Weights of a small transformer language model.
Architecture: LayerNorm before each block, rotary positions, biases, untied embeddings, attention and MLP in parallel.
Training: a variant of Adam for these matrices, 409M tokens.
Each number is 50 + 10 x the weight over its row's rms, rounded and kept within 0 to 99. Layers, rows and columns count from 0. The size before them is the row's rms in percent of the matrix's.

# layer 9 MLP down (transposed), 1536x384, rms 0.037, rows 325-352, columns 128-255
098:47 62 47 44 43 55 28 40 41 51 44 61 42 45 52 61 55 40 51 48 47 49 63 59 71 48 52 64 46 52 50 54 42 59 61 69 42 36 67 51 31 33 58 54 56 51 49 52 40 57 48 47 51 55 53 61 50 48 49 59 39 47 53 32 62 43 36 43 35 56 56 27 63 56 48 45 46 54 51 64 50 57 55 36 36 48 57 68 49 51 46 46 53 38 40 56 48 67 63 58 54 32 45 69 54 39 27 59 49 47 49 57 55 71 53 47 56 41 53 25 65 71 47 51 69 56 44 37
094:39 43 44 39 55 42 51 38 54 56 52 35 41 46 50 52 43 42 42 48 64 50 63 34 66 50 37 67 46 67 42 60 42 46 54 59 55 43 62 31 70 53 52 42 44 64 68 61 55 53 48 59 37 28 65 52 33 43 39 64 48 39 66 49 76 42 66 55 37 65 43 30 55 48 66 54 49 45 41 35 63 48 52 32 54 43 56 46 57 40 53 30 70 59 43 44 60 58 45 42 54 52 76 51 45 63 49 70 58 44 67 48 54 52 64 59 56 46 48 45 51 48 44 46 42 40 48 30
101:36 49 48 35 62 42 51 62 53 51 53 76 42 59 68 70 47 34 55 48 66 49 48 47 52 46 58 55 47 59 48 47 29 55 33 61 18 45 50 60 50 46 61 53 57 52 54 44 29 52 48 46 30 42 60 44 50 49 52 66 47 58 53 47 54 57 51 54 29 52 63 74 65 52 48 47 51 57 48 64 49 50 36 42 41 40 51 51 40 56 42 55 42 63 38 49 43 53 51 43 52 42 50 42 56 46 55 56 44 40 47 45 49 47 60 42 35 47 57 42 52 52 56 53 62 67 58 29
107:50 50 49 45 35 07 65 58 56 57 44 43 41 53 42 51 43 67 44 43 45 58 55 56 64 58 48 47 51 40 47 65 45 40 54 35 59 48 58 52 52 43 31 60 48 43 39 50 52 59 57 60 47 67 69 54 60 51 47 36 42 37 36 49 45 54 69 64 52 49 66 60 52 50 59 48 33 52 50 56 55 52 38 47 54 51 46 42 43 58 54 48 51 43 56 55 37 60 39 65 58 57 55 30 58 48 36 47 60 49 42 55 44 52 56 49 42 55 55 47 44 47 58 56 48 50 63 27
090:58 74 41 51 53 48 49 50 59 41 30 46 71 51 39 58 74 49 39 55 51 49 49 74 48 37 57 48 28 41 42 49 60 50 43 47 55 46 51 51 55 71 52 56 61 49 48 63 55 46 50 56 54 48 41 61 59 54 43 36 57 48 54 42 53 56 40 40 76 38 41 58 63 46 71 35 53 45 51 60 69 40 48 37 38 62 52 57 41 44 46 55 38 51 44 74 31 52 40 39 54 37 45 46 51 50 48 66 76 50 52 44 58 63 53 49 44 27 48 48 34 67 50 46 53 44 45 45
101:52 59 61 29 47 59 47 55 52 53 43 38 49 64 56 45 41 44 66 50 45 50 50 57 59 58 43 64 43 32 61 22 55 42 59 49 46 51 40 28 42 52 52 61 61 53 54 57 70 54 47 42 47 53 67 59 49 46 58 57 48 24 56 71 69 54 60 52 43 49 41 50 43 38 78 23 58 44 59 56 44 46 48 57 52 34 55 57 41 60 46 56 48 50 45 71 46 62 62 43 59 35 44 56 49 61 65 42 37 34 34 35 42 68 36 46 33 42 61 49 40 39 54 58 51 52 23 34
098:61 31 52 55 45 54 53 39 43 37 56 57 42 42 54 54 26 57 43 55 48 49 39 51 47 52 42 65 62 54 52 43 49 42 43 39 58 39 62 29 33 41 54 52 63 45 46 53 70 49 55 56 41 50 63 45 30 53 34 40 41 64 16 60 35 52 60 65 26 38 49 56 55 63 43 47 30 51 43 62 50 60 36 55 54 47 51 57 51 49 50 58 51 44 46 42 51 50 52 40 51 45 42 51 58 46 63 46 47 48 48 53 46 56 61 44 41 57 27 65 37 72 59 41 47 56 62 80
103:37 49 57 44 31 61 40 46 45 54 47 56 56 34 37 65 49 42 65 43 61 63 22 46 53 42 47 58 32 40 40 46 57 48 38 53 45 40 49 55 46 48 46 51 39 50 38 57 40 47 60 51 64 51 43 55 54 50 50 51 38 51 55 52 44 41 57 50 46 40 38 47 49 55 61 64 55 55 42 70 60 43 63 51 59 59 44 48 39 45 56 52 37 47 57 53 45 57 47 40 42 53 67 58 54 51 34 56 66 46 51 44 48 45 60 64 41 53 61 47 48 65 48 51 51 45 51 55
091:50 47 44 51 53 34 51 72 57 58 45 47 47 48 66 54 48 69 55 43 48 45 42 52 39 71 50 44 82 50 43 33 37 41 37 41 54 47 50 39 45 37 41 43 46 68 28 59 38 49 58 70 51 44 56 57 68 42 47 39 51 67 67 55 48 47 54 36 50 41 40 44 56 49 57 34 44 50 56 62 45 43 68 40 64 51 59 49 25 52 44 41 41 35 65 42 57 53 54 65 45 50 44 49 27 46 49 49 65 44 37 24 41 46 33 49 58 50 52 66 50 51 42 37 51 62 32 43
101:42 65 32 53 43 43 44 55 37 74 56 53 62 60 40 44 39 28 57 65 55 44 64 61 58 35 65 63 36 57 51 30 62 39 49 54 63 53 52 59 51 72 49 50 52 65 59 52 38 49 49 50 52 64 47 45 62 36 53 42 37 43 44 57 49 52 48 60 45 45 46 49 62 60 41 53 64 65 47 52 46 44 36 53 54 41 55 55 50 54 59 48 50 38 50 29 41 71 54 41 61 42 61 39 39 54 57 54 57 50 50 52 29 40 42 53 33 65 44 60 73 56 28 61 39 50 61 49
110:55 54 48 49 58 54 44 49 52 44 45 51 40 47 52 50 54 27 50 37 75 54 50 53 43 62 59 41 44 51 45 46 52 48 32 38 46 68 57 62 26 50 53 46 65 56 52 35 52 64 62 47 56 49 53 67 45 43 37 36 46 51 80 47 50 56 59 57 52 44 45 48 44 71 52 46 43 45 57 45 47 60 54 50 45 48 63 66 56 60 68 35 54 60 53 58 31 43 53 43 57 47 41 53 46 47 79 45 44 55 55 58 56 40 57 44 66 57 43 48 38 59 38 40 56 51 33 47
110:49 30 44 42 61 33 43 42 47 53 47 32 48 51 38 48 43 54 44 34 65 50 37 64 64 59 40 50 35 54 53 47 38 45 48 57 48 54 76 24 60 64 43 54 49 64 62 49 58 58 53 60 46 40 53 46 56 63 44 72 57 39 48 46 66 51 57 57 21 48 53 52 53 40 51 62 53 39 35 64 56 55 53 56 64 40 54 54 36 49 47 36 60 52 59 57 53 35 47 38 59 44 52 23 31 56 50 50 43 58 41 49 62 52 54 47 56 37 50 49 45 62 60 58 57 63 60 62
100:36 39 46 65 64 63 53 51 48 38 56 53 58 58 65 55 58 50 51 60 51 42 43 67 47 41 55 43 38 46 30 37 47 67 66 58 37 39 67 46 56 32 50 45 48 60 60 49 56 56 57 29 63 59 51 45 56 34 50 65 39 52 57 58 74 72 60 51 35 59 60 54 45 52 75 64 49 62 32 35 68 37 44 58 48 35 26 61 67 65 59 63 55 41 51 49 71 56 44 58 52 47 52 32 42 56 55 55 52 42 65 48 39 52 42 35 51 63 44 53 57 50 33 54 41 50 61 44
105:48 48 57 48 60 54 65 52 53 50 49 47 49 63 47 44 37 48 50 51 39 48 40 59 60 46 43 52 49 35 44 52 50 55 50 62 52 34 37 57 64 73 44 62 38 65 53 58 48 46 40 45 64 44 44 69 58 58 35 40 39 56 77 63 66 51 67 50 28 45 69 34 46 44 54 55 42 55 40 89 43 52 36 58 56 38 74 51 23 40 46 54 55 57 33 63 31 30 48 53 40 47 57 48 51 45 66 49 48 35 60 55 31 44 33 48 40 43 47 68 44 60 42 64 48 50 39 45
091:50 60 48 51 54 70 46 50 48 26 41 36 54 63 42 27 44 45 25 57 45 55 68 44 57 55 53 39 49 58 46 36 63 54 54 53 54 52 48 40 52 49 39 51 56 52 43 45 49 63 69 48 50 53 53 50 35 28 45 59 43 37 25 53 49 42 50 43 34 58 46 30 56 33 49 54 56 28 45 38 45 46 48 60 42 49 63 45 60 57 54 66 51 46 23 49 46 52 56 52 62 60 40 45 57 52 62 47 52 53 56 44 55 42 54 54 50 51 66 67 51 42 42 59 50 67 43 47
092:63 43 49 57 43 31 61 45 55 49 39 61 56 40 74 53 50 49 61 53 47 67 46 54 44 55 55 55 66 53 49 44 41 68 50 57 63 30 46 44 54 65 44 66 49 52 55 51 58 57 59 42 43 55 41 44 42 70 47 54 41 63 49 43 58 49 52 49 18 36 56 47 55 43 41 62 46 63 40 58 56 38 41 67 43 54 50 42 22 61 55 56 46 54 51 41 64 50 57 56 42 47 52 40 55 63 41 51 56 57 50 51 57 77 27 59 45 55 55 40 47 38 46 57 63 41 38 79
100:57 42 49 45 59 52 54 61 49 55 64 57 35 36 58 49 45 42 55 46 66 74 41 46 37 34 48 54 51 66 47 61 45 48 44 54 43 53 44 32 43 62 54 49 51 48 52 61 58 43 51 40 64 65 48 52 56 44 35 56 49 36 56 56 65 37 41 58 32 26 67 33 48 23 53 46 63 75 66 41 44 62 54 50 51 53 52 57 65 57 63 52 40 60 55 32 47 57 56 61 47 51 44 34 46 26 37 45 58 41 55 62 49 49 58 52 57 45 41 52 50 55 50 33 52 57 54 52
093:69 67 48 27 54 43 40 53 48 57 61 55 47 70 73 53 42 52 40 43 46 40 37 40 38 44 52 64 39 63 58 52 50 51 39 55 44 33 57 52 43 53 39 51 53 65 47 51 51 58 57 60 48 44 41 45 56 44 52 61 52 55 63 48 59 50 52 57 48 50 52 64 36 65 53 36 63 38 69 59 64 44 41 44 58 54 60 54 40 44 53 57 50 58 56 54 56 32 61 59 57 54 36 37 52 64 53 64 60 55 59 45 48 71 57 48 48 49 32 40 68 60 41 45 41 39 44 43
088:47 44 64 50 42 40 36 52 50 37 36 44 43 62 45 59 38 54 51 36 51 60 39 34 41 39 47 59 58 59 51 33 54 57 57 36 53 43 40 46 52 49 41 42 43 54 52 48 43 64 48 47 61 51 59 60 54 39 58 37 45 34 53 39 50 39 30 60 52 38 49 43 56 50 43 71 54 46 41 40 51 63 43 59 48 64 63 44 42 37 46 50 47 49 43 66 69 41 65 45 43 61 40 62 64 33 55 51 66 47 72 65 45 56 68 49 50 78 57 38 67 46 41 41 42 54 43 45
088:55 70 42 60 43 48 56 30 55 50 53 49 53 46 48 51 49 51 45 30 60 50 41 43 50 26 59 56 50 47 39 45 45 29 71 58 45 54 43 48 49 65 36 47 52 49 56 56 49 53 27 68 75 51 49 65 55 46 51 41 35 51 45 51 56 64 44 51 50 43 41 45 37 46 44 54 37 48 67 50 69 59 75 63 44 21 61 44 53 40 45 49 60 50 59 43 46 46 50 42 39 50 27 34 50 63 50 68 51 46 55 40 53 52 44 37 68 62 52 29 42 70 44 79 54 51 26 50
097:33 70 54 65 53 41 50 60 52 66 47 69 29 55 46 48 61 49 62 38 44 47 41 33 47 63 56 58 60 35 50 43 37 51 46 37 41 60 69 43 56 55 51 35 49 42 58 51 44 51 63 37 40 53 61 71 51 56 52 48 58 50 40 57 42 62 42 44 40 50 33 24 44 52 44 59 56 53 62 38 52 72 53 50 34 48 46 67 64 36 56 56 57 50 43 50 54 44 41 58 50 44 44 44 53 44 52 60 63 45 46 42 36 54 47 59 50 70 63 55 43 40 35 54 50 43 41 47
094:64 58 71 54 50 55 49 59 57 61 59 52 51 39 51 68 61 49 69 54 52 65 57 43 51 50 56 43 38 38 35 48 37 45 50 42 43 55 60 46 43 52 67 53 39 68 53 69 57 55 43 49 41 59 53 51 63 49 36 57 51 43 57 46 51 67 62 46 35 51 46 52 37 47 56 48 47 48 30 64 47 34 49 49 52 41 66 34 45 50 59 64 52 27 31 63 44 44 45 56 53 40 61 59 44 59 48 37 46 50 47 39 32 47 57 42 70 46 73 41 42 50 40 65 48 49 43 60
094:46 43 36 46 35 27 58 61 59 54 45 37 45 34 47 75 53 57 45 58 35 47 39 21 39 51 47 64 51 46 63 40 53 42 43 54 39 53 54 45 60 56 61 39 40 42 49 44 45 69 69 58 52 52 59 28 57 47 64 49 51 35 58 35 61 57 53 48 36 51 62 51 55 47 61 58 48 49 54 90 68 62 41 56 68 38 58 47 44 30 72 40 59 61 53 47 57 47 63 46 45 61 41 50 34 53 66 51 50 55 50 50 61 36 58 44 55 52 50 54 64 41 51 43 36 73 44 15
111:54 51 48 56 41 50 44 51 47 62 42 46 56 47 53 60 45 68 31 42 44 49 55 47 45 40 57 43 50 56 51 56 67 66 51 57 48 48 48 43 55 53 52 38 60 32 36 57 50 25 53 55 48 51 59 62 39 59 65 55 75 39 61 50 67 43 49 56 42 44 64 50 58 64 45 45 48 61 43 59 42 60 58 41 40 36 46 51 56 36 67 45 34 47 48 22 52 49 56 52 37 47 53 46 45 70 60 37 14 39 50 64 71 58 48 35 53 50 49 71 50 43 50 34 57 61 64 50
093:64 52 29 43 36 42 44 47 58 61 46 64 65 47 44 52 44 69 37 40 34 47 62 52 57 41 53 41 21 52 45 37 53 39 58 29 47 56 50 64 33 57 51 61 40 55 57 56 41 59 42 47 43 52 56 65 29 58 31 37 43 49 68 40 55 54 62 44 54 33 40 59 37 53 74 39 65 65 55 56 59 51 37 51 43 49 54 36 63 42 75 59 42 39 46 61 48 46 49 58 66 47 53 57 49 60 57 54 52 49 42 27 65 49 56 58 56 66 44 49 43 55 47 41 52 44 34 52
087:50 63 49 41 43 47 55 45 40 54 51 56 49 47 43 62 49 51 44 30 47 40 47 43 42 36 70 66 46 43 45 40 64 56 57 34 34 62 38 65 59 41 51 73 71 42 41 50 49 54 53 22 54 41 33 50 46 57 55 32 32 66 61 43 48 49 61 80 57 48 43 48 54 49 51 82 40 66 69 60 49 52 55 48 43 45 38 49 37 53 53 43 61 44 50 51 44 63 31 53 37 55 49 39 57 46 54 59 37 48 31 52 38 56 39 48 32 56 55 43 44 48 50 62 47 58 39 56
096:57 39 50 46 47 42 50 49 45 55 54 50 51 50 35 49 44 61 66 37 34 43 36 54 41 62 62 45 59 54 49 56 53 58 57 54 67 66 61 52 40 46 48 56 47 62 39 46 41 53 48 42 33 42 47 46 47 45 66 44 44 32 63 29 65 50 57 61 44 63 79 45 69 57 42 43 58 58 64 67 57 38 66 40 51 53 45 57 55 52 49 49 56 45 74 48 40 54 58 47 51 48 47 52 56 51 50 53 28 55 46 40 40 66 29 53 46 34 68 56 57 24 51 47 40 50 46 32
104:58 54 60 39 63 54 55 60 41 53 55 58 57 58 62 68 48 63 37 54 61 43 45 31 39 56 49 42 65 69 50 36 48 54 52 53 55 42 33 52 58 64 54 46 68 43 51 40 59 53 53 50 61 63 45 56 57 40 44 46 46 44 81 57 80 56 37 54 51 39 60 56 40 58 48 68 51 62 59 71 59 58 48 53 43 48 59 72 30 43 55 58 46 46 55 53 45 40 59 69 38 56 49 46 52 50 52 32 49 53 49 35 74 43 55 41 35 44 54 47 56 56 66 65 46 69 58 37
# layer 9 MLP up, 1536x384, rms 0.0449, rows 326-352, columns 128-255
097:47 38 71 36 39 54 45 47 51 41 62 67 58 69 42 61 74 64 42 56 48 40 61 62 63 71 45 49 64 41 72 51 44 52 45 41 51 55 46 53 66 68 43 62 47 23 59 55 42 45 56 48 30 42 35 57 50 57 54 48 54 59 43 54 49 52 60 60 53 44 55 61 42 62 58 60 52 45 42 31 48 69 43 56 66 52 35 71 68 57 58 41 46 46 60 54 65 46 54 38 52 42 27 46 45 48 47 46 55 69 30 54 55 37 57 43 61 39 55 43 50 32 59 66 42 57 66 41
100:44 55 50 50 48 40 33 49 73 49 38 64 54 48 37 42 52 34 50 53 34 48 43 37 41 52 59 49 47 57 55 39 61 38 44 44 52 29 47 32 43 55 35 75 43 38 46 46 68 35 47 46 46 37 56 56 71 33 42 52 59 60 53 64 43 34 43 48 35 40 61 59 55 48 34 23 54 36 54 60 63 44 57 50 50 50 44 45 56 51 51 58 55 54 40 57 49 35 65 62 64 41 38 70 39 59 47 41 50 58 36 60 39 79 64 58 44 53 54 54 47 45 49 30 63 48 47 54
105:58 53 42 34 50 61 46 50 51 43 49 64 28 59 55 35 56 32 61 48 68 47 38 67 49 57 44 35 35 56 55 51 69 39 52 43 55 59 44 44 66 55 40 60 43 43 45 34 33 44 55 52 49 53 40 52 44 53 71 53 67 49 43 47 56 39 56 60 47 49 35 57 48 50 29 50 60 46 46 60 54 74 65 68 51 44 46 57 31 45 52 43 62 39 56 58 27 58 53 69 37 48 48 68 53 29 45 56 56 43 46 29 38 42 41 60 56 54 54 59 40 44 51 50 58 22 41 55
092:45 48 52 56 46 40 59 53 70 49 58 58 42 51 52 45 48 51 45 58 29 43 49 52 53 52 51 51 47 58 56 55 48 45 62 34 40 53 62 55 58 53 42 62 46 37 24 48 42 44 42 51 30 55 48 56 58 63 48 51 61 47 48 51 49 56 64 55 61 83 60 50 44 68 50 45 57 39 60 64 49 44 65 44 58 64 49 42 31 32 49 41 80 44 47 51 59 51 48 45 52 55 37 50 64 49 59 63 49 48 53 59 56 29 59 36 42 50 60 61 53 56 49 37 45 36 46 39
099:50 51 55 35 43 36 37 45 62 39 49 65 55 43 56 61 50 42 48 60 32 64 55 62 44 36 58 54 56 53 44 65 68 46 47 46 61 30 37 52 65 69 61 55 39 49 51 39 52 28 55 38 45 46 49 44 45 47 37 53 57 57 45 67 67 41 43 43 40 62 52 46 56 48 54 41 58 54 53 59 54 51 48 57 47 47 49 64 40 30 47 50 75 43 64 45 78 64 60 49 62 44 62 61 49 52 33 76 67 54 51 35 48 75 32 41 53 42 30 53 47 52 49 37 54 45 45 40
104:44 53 53 34 62 45 53 56 62 47 54 61 52 62 44 42 43 54 39 56 57 67 59 50 56 55 46 56 60 51 55 46 60 68 58 42 56 53 48 48 45 55 49 50 39 59 40 44 60 39 56 38 62 45 39 63 39 62 64 54 44 42 36 54 39 44 48 56 37 59 47 53 65 67 35 49 59 51 52 67 63 50 62 50 67 50 50 61 43 37 29 32 48 43 64 60 58 68 61 61 50 49 43 35 59 49 38 55 60 50 61 51 54 54 42 84 41 49 39 46 54 53 56 56 42 52 49 50
107:33 44 49 51 37 47 64 51 47 52 48 63 46 65 44 39 61 70 54 46 52 65 46 46 66 60 53 33 67 58 79 31 48 64 58 46 58 46 29 40 54 64 33 66 67 61 67 62 39 71 33 52 51 44 48 44 56 40 53 51 38 43 53 45 54 47 50 67 36 57 47 49 34 44 53 40 50 27 47 60 50 40 59 64 40 43 48 52 44 54 46 33 52 54 63 47 48 45 65 47 29 56 48 31 50 62 56 60 69 50 50 43 54 66 62 30 52 47 53 38 64 63 55 74 67 48 42 39
098:45 47 55 39 45 52 47 35 53 39 50 48 57 55 41 55 44 48 28 56 54 43 52 59 53 42 45 40 42 35 57 51 48 54 55 35 55 60 51 51 48 63 45 52 47 56 53 39 55 29 50 37 44 53 39 52 46 51 51 43 48 55 54 73 49 40 54 60 52 49 41 58 51 52 51 43 37 52 42 53 49 55 63 54 34 66 39 52 65 57 61 61 74 61 55 43 49 38 63 55 38 62 50 46 65 40 62 46 37 54 72 46 42 40 63 34 44 47 49 48 60 65 60 75 50 29 61 39
098:48 43 56 23 51 71 60 54 47 25 43 59 51 69 32 41 53 63 34 43 40 46 56 41 77 62 49 42 39 31 64 67 54 70 49 46 47 53 40 32 49 44 52 54 40 45 56 55 47 40 39 55 42 39 56 33 42 38 55 47 60 73 48 53 66 50 39 35 48 53 46 59 29 53 54 54 72 46 65 55 45 54 44 41 33 38 60 59 46 48 49 52 59 61 51 43 47 36 47 58 56 45 37 63 49 37 48 44 43 44 45 58 54 56 66 29 60 54 56 44 35 50 58 57 64 49 59 53
106:36 52 44 58 39 70 65 47 56 49 55 47 67 53 43 60 61 62 51 36 42 34 56 60 46 73 59 45 66 62 57 55 52 54 44 38 47 61 47 49 60 51 63 64 38 47 51 43 44 38 47 49 44 48 45 51 53 57 65 50 61 46 56 52 62 48 49 58 42 50 53 37 45 54 47 50 57 18 43 58 52 53 39 69 67 75 60 50 44 53 51 27 60 54 64 27 75 52 56 61 47 44 47 38 46 55 41 27 46 40 47 62 52 59 43 58 17 45 60 36 51 42 47 38 50 46 33 39
101:42 35 50 66 40 70 58 52 45 49 60 64 45 52 41 39 51 59 41 35 40 53 39 58 71 41 41 58 27 39 47 53 60 49 61 40 50 43 43 54 45 46 50 36 40 38 67 57 31 56 51 43 58 43 52 51 42 42 67 66 40 37 69 54 59 43 57 33 40 58 70 33 50 51 58 44 60 56 40 42 43 61 47 46 48 40 50 43 53 42 58 50 68 41 46 54 64 50 61 52 54 47 63 56 47 64 41 45 56 39 68 43 62 40 68 35 57 60 58 65 42 35 52 57 56 26 48 63
099:45 55 66 50 54 51 51 25 50 42 61 44 43 50 52 42 56 59 59 35 36 54 45 37 48 28 57 55 44 42 58 47 55 55 39 72 64 45 53 53 66 53 32 40 39 33 40 44 64 44 46 35 56 43 66 51 44 33 41 49 52 58 46 71 50 25 37 54 41 47 55 50 45 51 45 46 33 43 43 49 65 72 61 47 44 49 53 73 58 45 44 52 54 32 52 62 51 54 47 43 37 31 54 42 37 43 59 57 38 35 44 40 48 54 44 59 63 34 74 39 48 46 63 47 53 51 53 58
098:37 61 56 29 62 52 60 69 55 29 49 42 59 28 53 74 50 53 50 65 34 41 46 52 42 56 49 56 47 53 51 50 59 33 53 40 60 43 53 52 38 45 48 45 29 55 29 42 54 41 57 49 65 54 61 58 56 41 46 49 58 55 72 54 49 35 42 46 54 53 38 50 41 45 47 42 45 46 29 47 60 47 58 49 42 43 49 60 46 55 56 60 35 46 51 62 61 54 43 64 54 34 18 59 48 47 44 42 53 57 44 47 39 48 42 53 46 56 50 50 54 55 38 56 55 51 54 41
101:58 55 47 53 46 43 52 30 42 59 28 51 51 64 39 47 57 42 71 59 56 54 58 39 46 59 54 33 41 57 25 58 60 56 45 55 57 38 58 38 51 50 33 66 27 47 30 66 37 52 49 49 54 50 29 45 68 40 50 42 42 58 45 41 56 39 44 51 42 47 37 56 61 45 47 56 48 66 50 64 46 43 59 47 40 51 46 58 56 55 53 47 40 32 46 48 42 49 43 45 40 65 43 51 55 54 44 66 48 36 56 57 47 44 30 72 23 62 57 39 53 49 34 46 46 46 52 29
100:48 38 55 49 42 57 59 46 55 50 49 63 51 55 29 51 49 55 39 54 55 39 73 46 58 49 46 50 57 54 34 49 40 37 61 51 63 58 50 62 50 50 46 50 43 41 37 57 52 33 46 40 44 32 55 44 58 64 55 62 58 49 47 32 47 63 52 54 40 69 39 65 52 46 33 56 68 41 34 61 51 47 55 48 45 38 59 63 57 51 58 38 49 34 46 50 36 50 47 48 32 44 50 20 68 51 42 61 60 33 47 49 48 39 45 46 35 37 53 55 52 40 54 49 57 36 55 59
098:33 54 40 73 48 41 49 31 55 36 45 52 54 59 59 29 54 46 50 62 31 53 56 43 48 49 47 39 38 48 70 26 32 51 52 52 53 40 46 56 45 57 38 45 61 27 67 38 71 53 57 42 52 32 46 52 53 46 52 61 49 49 57 35 50 29 55 53 52 44 55 58 41 60 51 57 55 61 50 65 48 37 73 47 50 55 42 44 48 48 60 40 48 55 48 83 55 63 51 55 60 52 59 41 54 66 65 59 61 50 59 47 50 41 41 52 61 60 47 62 41 50 30 50 50 36 69 53
095:54 51 49 34 55 70 62 39 38 36 37 32 47 55 40 60 48 63 56 63 56 38 49 60 66 57 50 64 57 42 55 45 44 57 48 39 44 70 51 60 38 63 47 40 40 53 52 43 31 36 46 57 59 61 35 47 43 61 53 54 45 49 52 71 46 52 52 45 54 57 34 45 69 47 47 58 47 52 49 40 34 21 58 55 57 54 58 33 37 50 50 49 49 39 80 50 63 52 38 43 36 58 45 64 50 27 52 47 52 55 56 53 45 41 47 49 53 66 46 61 43 57 55 51 54 45 65 51
096:61 67 46 63 73 52 57 56 53 54 55 43 46 48 45 59 51 43 79 42 62 57 54 71 43 60 51 49 29 64 49 30 55 60 49 52 46 57 56 66 47 48 43 54 38 38 32 53 66 44 51 54 62 52 47 43 60 42 53 78 62 36 58 54 59 41 44 48 39 36 51 61 37 55 62 47 47 52 37 48 23 36 53 67 47 49 62 64 47 55 49 57 50 52 59 60 36 51 36 62 34 57 57 50 42 46 50 53 52 44 50 52 49 45 65 39 37 47 71 52 60 46 45 33 44 56 49 51
097:60 51 54 51 52 48 58 50 49 43 39 40 50 47 32 41 58 54 40 48 62 39 44 65 50 47 44 72 62 59 45 50 42 28 38 48 44 59 59 50 51 60 55 41 56 36 38 30 60 49 60 44 57 61 42 52 44 55 51 53 57 56 57 59 54 57 64 53 48 30 30 51 43 61 50 59 30 27 55 40 40 61 51 60 39 58 61 72 35 47 41 56 41 37 61 47 39 56 38 45 36 39 39 55 63 32 62 54 46 51 47 47 40 52 43 56 52 66 61 42 57 67 58 67 68 50 43 64
101:37 39 48 36 36 50 47 50 68 43 58 69 39 69 38 51 40 54 51 50 60 61 39 58 69 53 35 42 50 43 51 41 39 32 32 59 58 50 40 57 48 41 51 60 67 53 44 58 49 77 41 41 45 47 48 50 78 54 36 53 36 42 57 44 49 64 50 54 46 46 49 56 55 61 51 40 70 55 53 52 62 65 63 56 58 66 58 57 53 55 28 49 45 37 61 42 43 38 53 73 58 62 37 31 41 55 38 31 43 55 53 37 61 50 55 56 41 55 26 62 59 35 40 35 51 28 72 41
094:59 33 48 56 38 52 59 35 60 55 25 36 47 51 44 29 42 34 45 41 64 37 39 47 64 48 49 43 54 67 51 59 62 54 57 55 67 56 59 44 48 43 42 64 37 50 54 56 54 39 66 43 38 50 42 55 46 46 52 57 75 61 58 44 37 44 50 65 38 65 49 36 52 34 44 34 47 36 50 57 50 66 54 54 51 43 35 60 44 51 34 58 60 59 47 40 56 42 27 54 37 57 53 60 49 46 50 64 60 50 60 51 59 50 50 35 44 64 50 66 59 37 60 50 74 47 57 67
092:52 18 65 43 41 57 64 35 51 65 43 64 48 74 33 46 54 35 33 58 40 48 47 54 71 36 59 55 32 59 33 33 62 54 37 38 48 53 22 56 57 60 54 46 60 63 42 51 45 54 35 35 63 34 56 62 44 47 55 65 51 60 33 48 34 41 51 53 54 53 59 32 45 48 52 47 56 39 38 34 48 32 60 44 51 54 60 41 46 45 42 55 41 57 47 59 62 42 53 39 44 40 56 61 58 50 49 67 58 48 52 57 42 60 42 46 54 60 50 43 51 57 63 43 36 35 57 49
105:50 55 26 49 35 61 43 63 59 65 47 50 61 45 53 48 47 31 64 71 42 45 61 60 63 54 51 52 28 62 40 48 42 50 75 46 61 52 47 28 59 52 62 61 41 38 55 50 55 48 51 35 50 73 25 52 55 59 41 51 50 43 62 48 62 75 41 41 37 47 34 65 38 56 41 54 49 43 55 59 62 47 52 63 57 50 56 67 39 43 42 52 63 42 40 73 53 41 45 60 73 55 57 52 53 43 53 40 71 47 65 36 51 54 49 60 61 42 46 55 60 50 62 59 50 45 40 36
097:44 55 54 61 33 55 52 49 41 57 57 64 42 54 66 50 63 56 52 40 55 37 67 55 53 65 61 49 55 54 34 65 52 46 51 44 54 63 58 35 52 53 31 30 48 44 47 57 62 44 47 41 46 47 46 61 60 52 51 55 58 48 52 35 57 50 47 61 51 53 38 58 42 68 50 57 61 31 43 51 38 57 32 66 55 42 41 42 54 64 43 55 68 61 55 46 48 48 26 54 59 34 50 66 38 49 43 57 53 67 45 41 56 40 60 51 46 61 56 58 63 65 62 46 31 54 46 39
093:45 44 34 44 47 42 55 50 32 54 48 58 56 46 34 50 49 44 46 34 58 40 47 55 56 72 44 74 46 46 54 42 55 37 61 37 24 59 62 47 40 56 40 52 51 62 55 60 66 68 57 28 41 45 52 70 48 54 43 45 59 66 58 38 42 59 48 48 51 56 38 56 53 50 53 79 28 46 62 47 48 56 65 56 45 39 39 48 51 59 38 58 68 40 65 31 29 32 38 60 29 28 46 54 43 46 60 55 47 43 54 56 47 44 70 44 49 38 72 49 51 56 50 57 62 61 37 69
097:44 41 55 68 46 62 54 51 57 47 46 55 46 65 26 26 45 33 38 40 54 64 69 52 41 51 53 57 50 33 71 43 44 36 54 34 61 58 48 52 55 50 57 46 59 40 41 57 51 43 47 73 50 44 44 36 36 39 59 42 59 55 61 53 43 60 50 55 53 61 44 55 39 56 45 57 24 42 54 45 57 50 52 59 65 30 39 72 56 60 52 60 53 37 42 76 56 75 60 41 43 50 43 29 44 32 63 48 44 24 37 35 58 40 65 60 58 48 43 46 40 38 50 66 48 40 44 57
099:39 39 32 33 51 45 40 45 53 61 43 37 53 36 55 57 67 48 38 29 52 57 65 27 70 50 58 78 38 75 57 61 49 52 54 34 53 51 23 40 46 49 53 52 33 43 47 68 45 57 51 63 40 42 41 59 60 52 48 67 62 39 54 63 55 42 46 43 52 62 60 39 46 54 36 38 57 47 59 53 58 36 52 45 44 44 44 45 46 49 53 83 66 57 59 38 31 51 52 72 57 54 49 35 42 45 55 51 37 57 60 34 41 55 42 61 68 44 23 68 49 57 48 54 40 50 40 48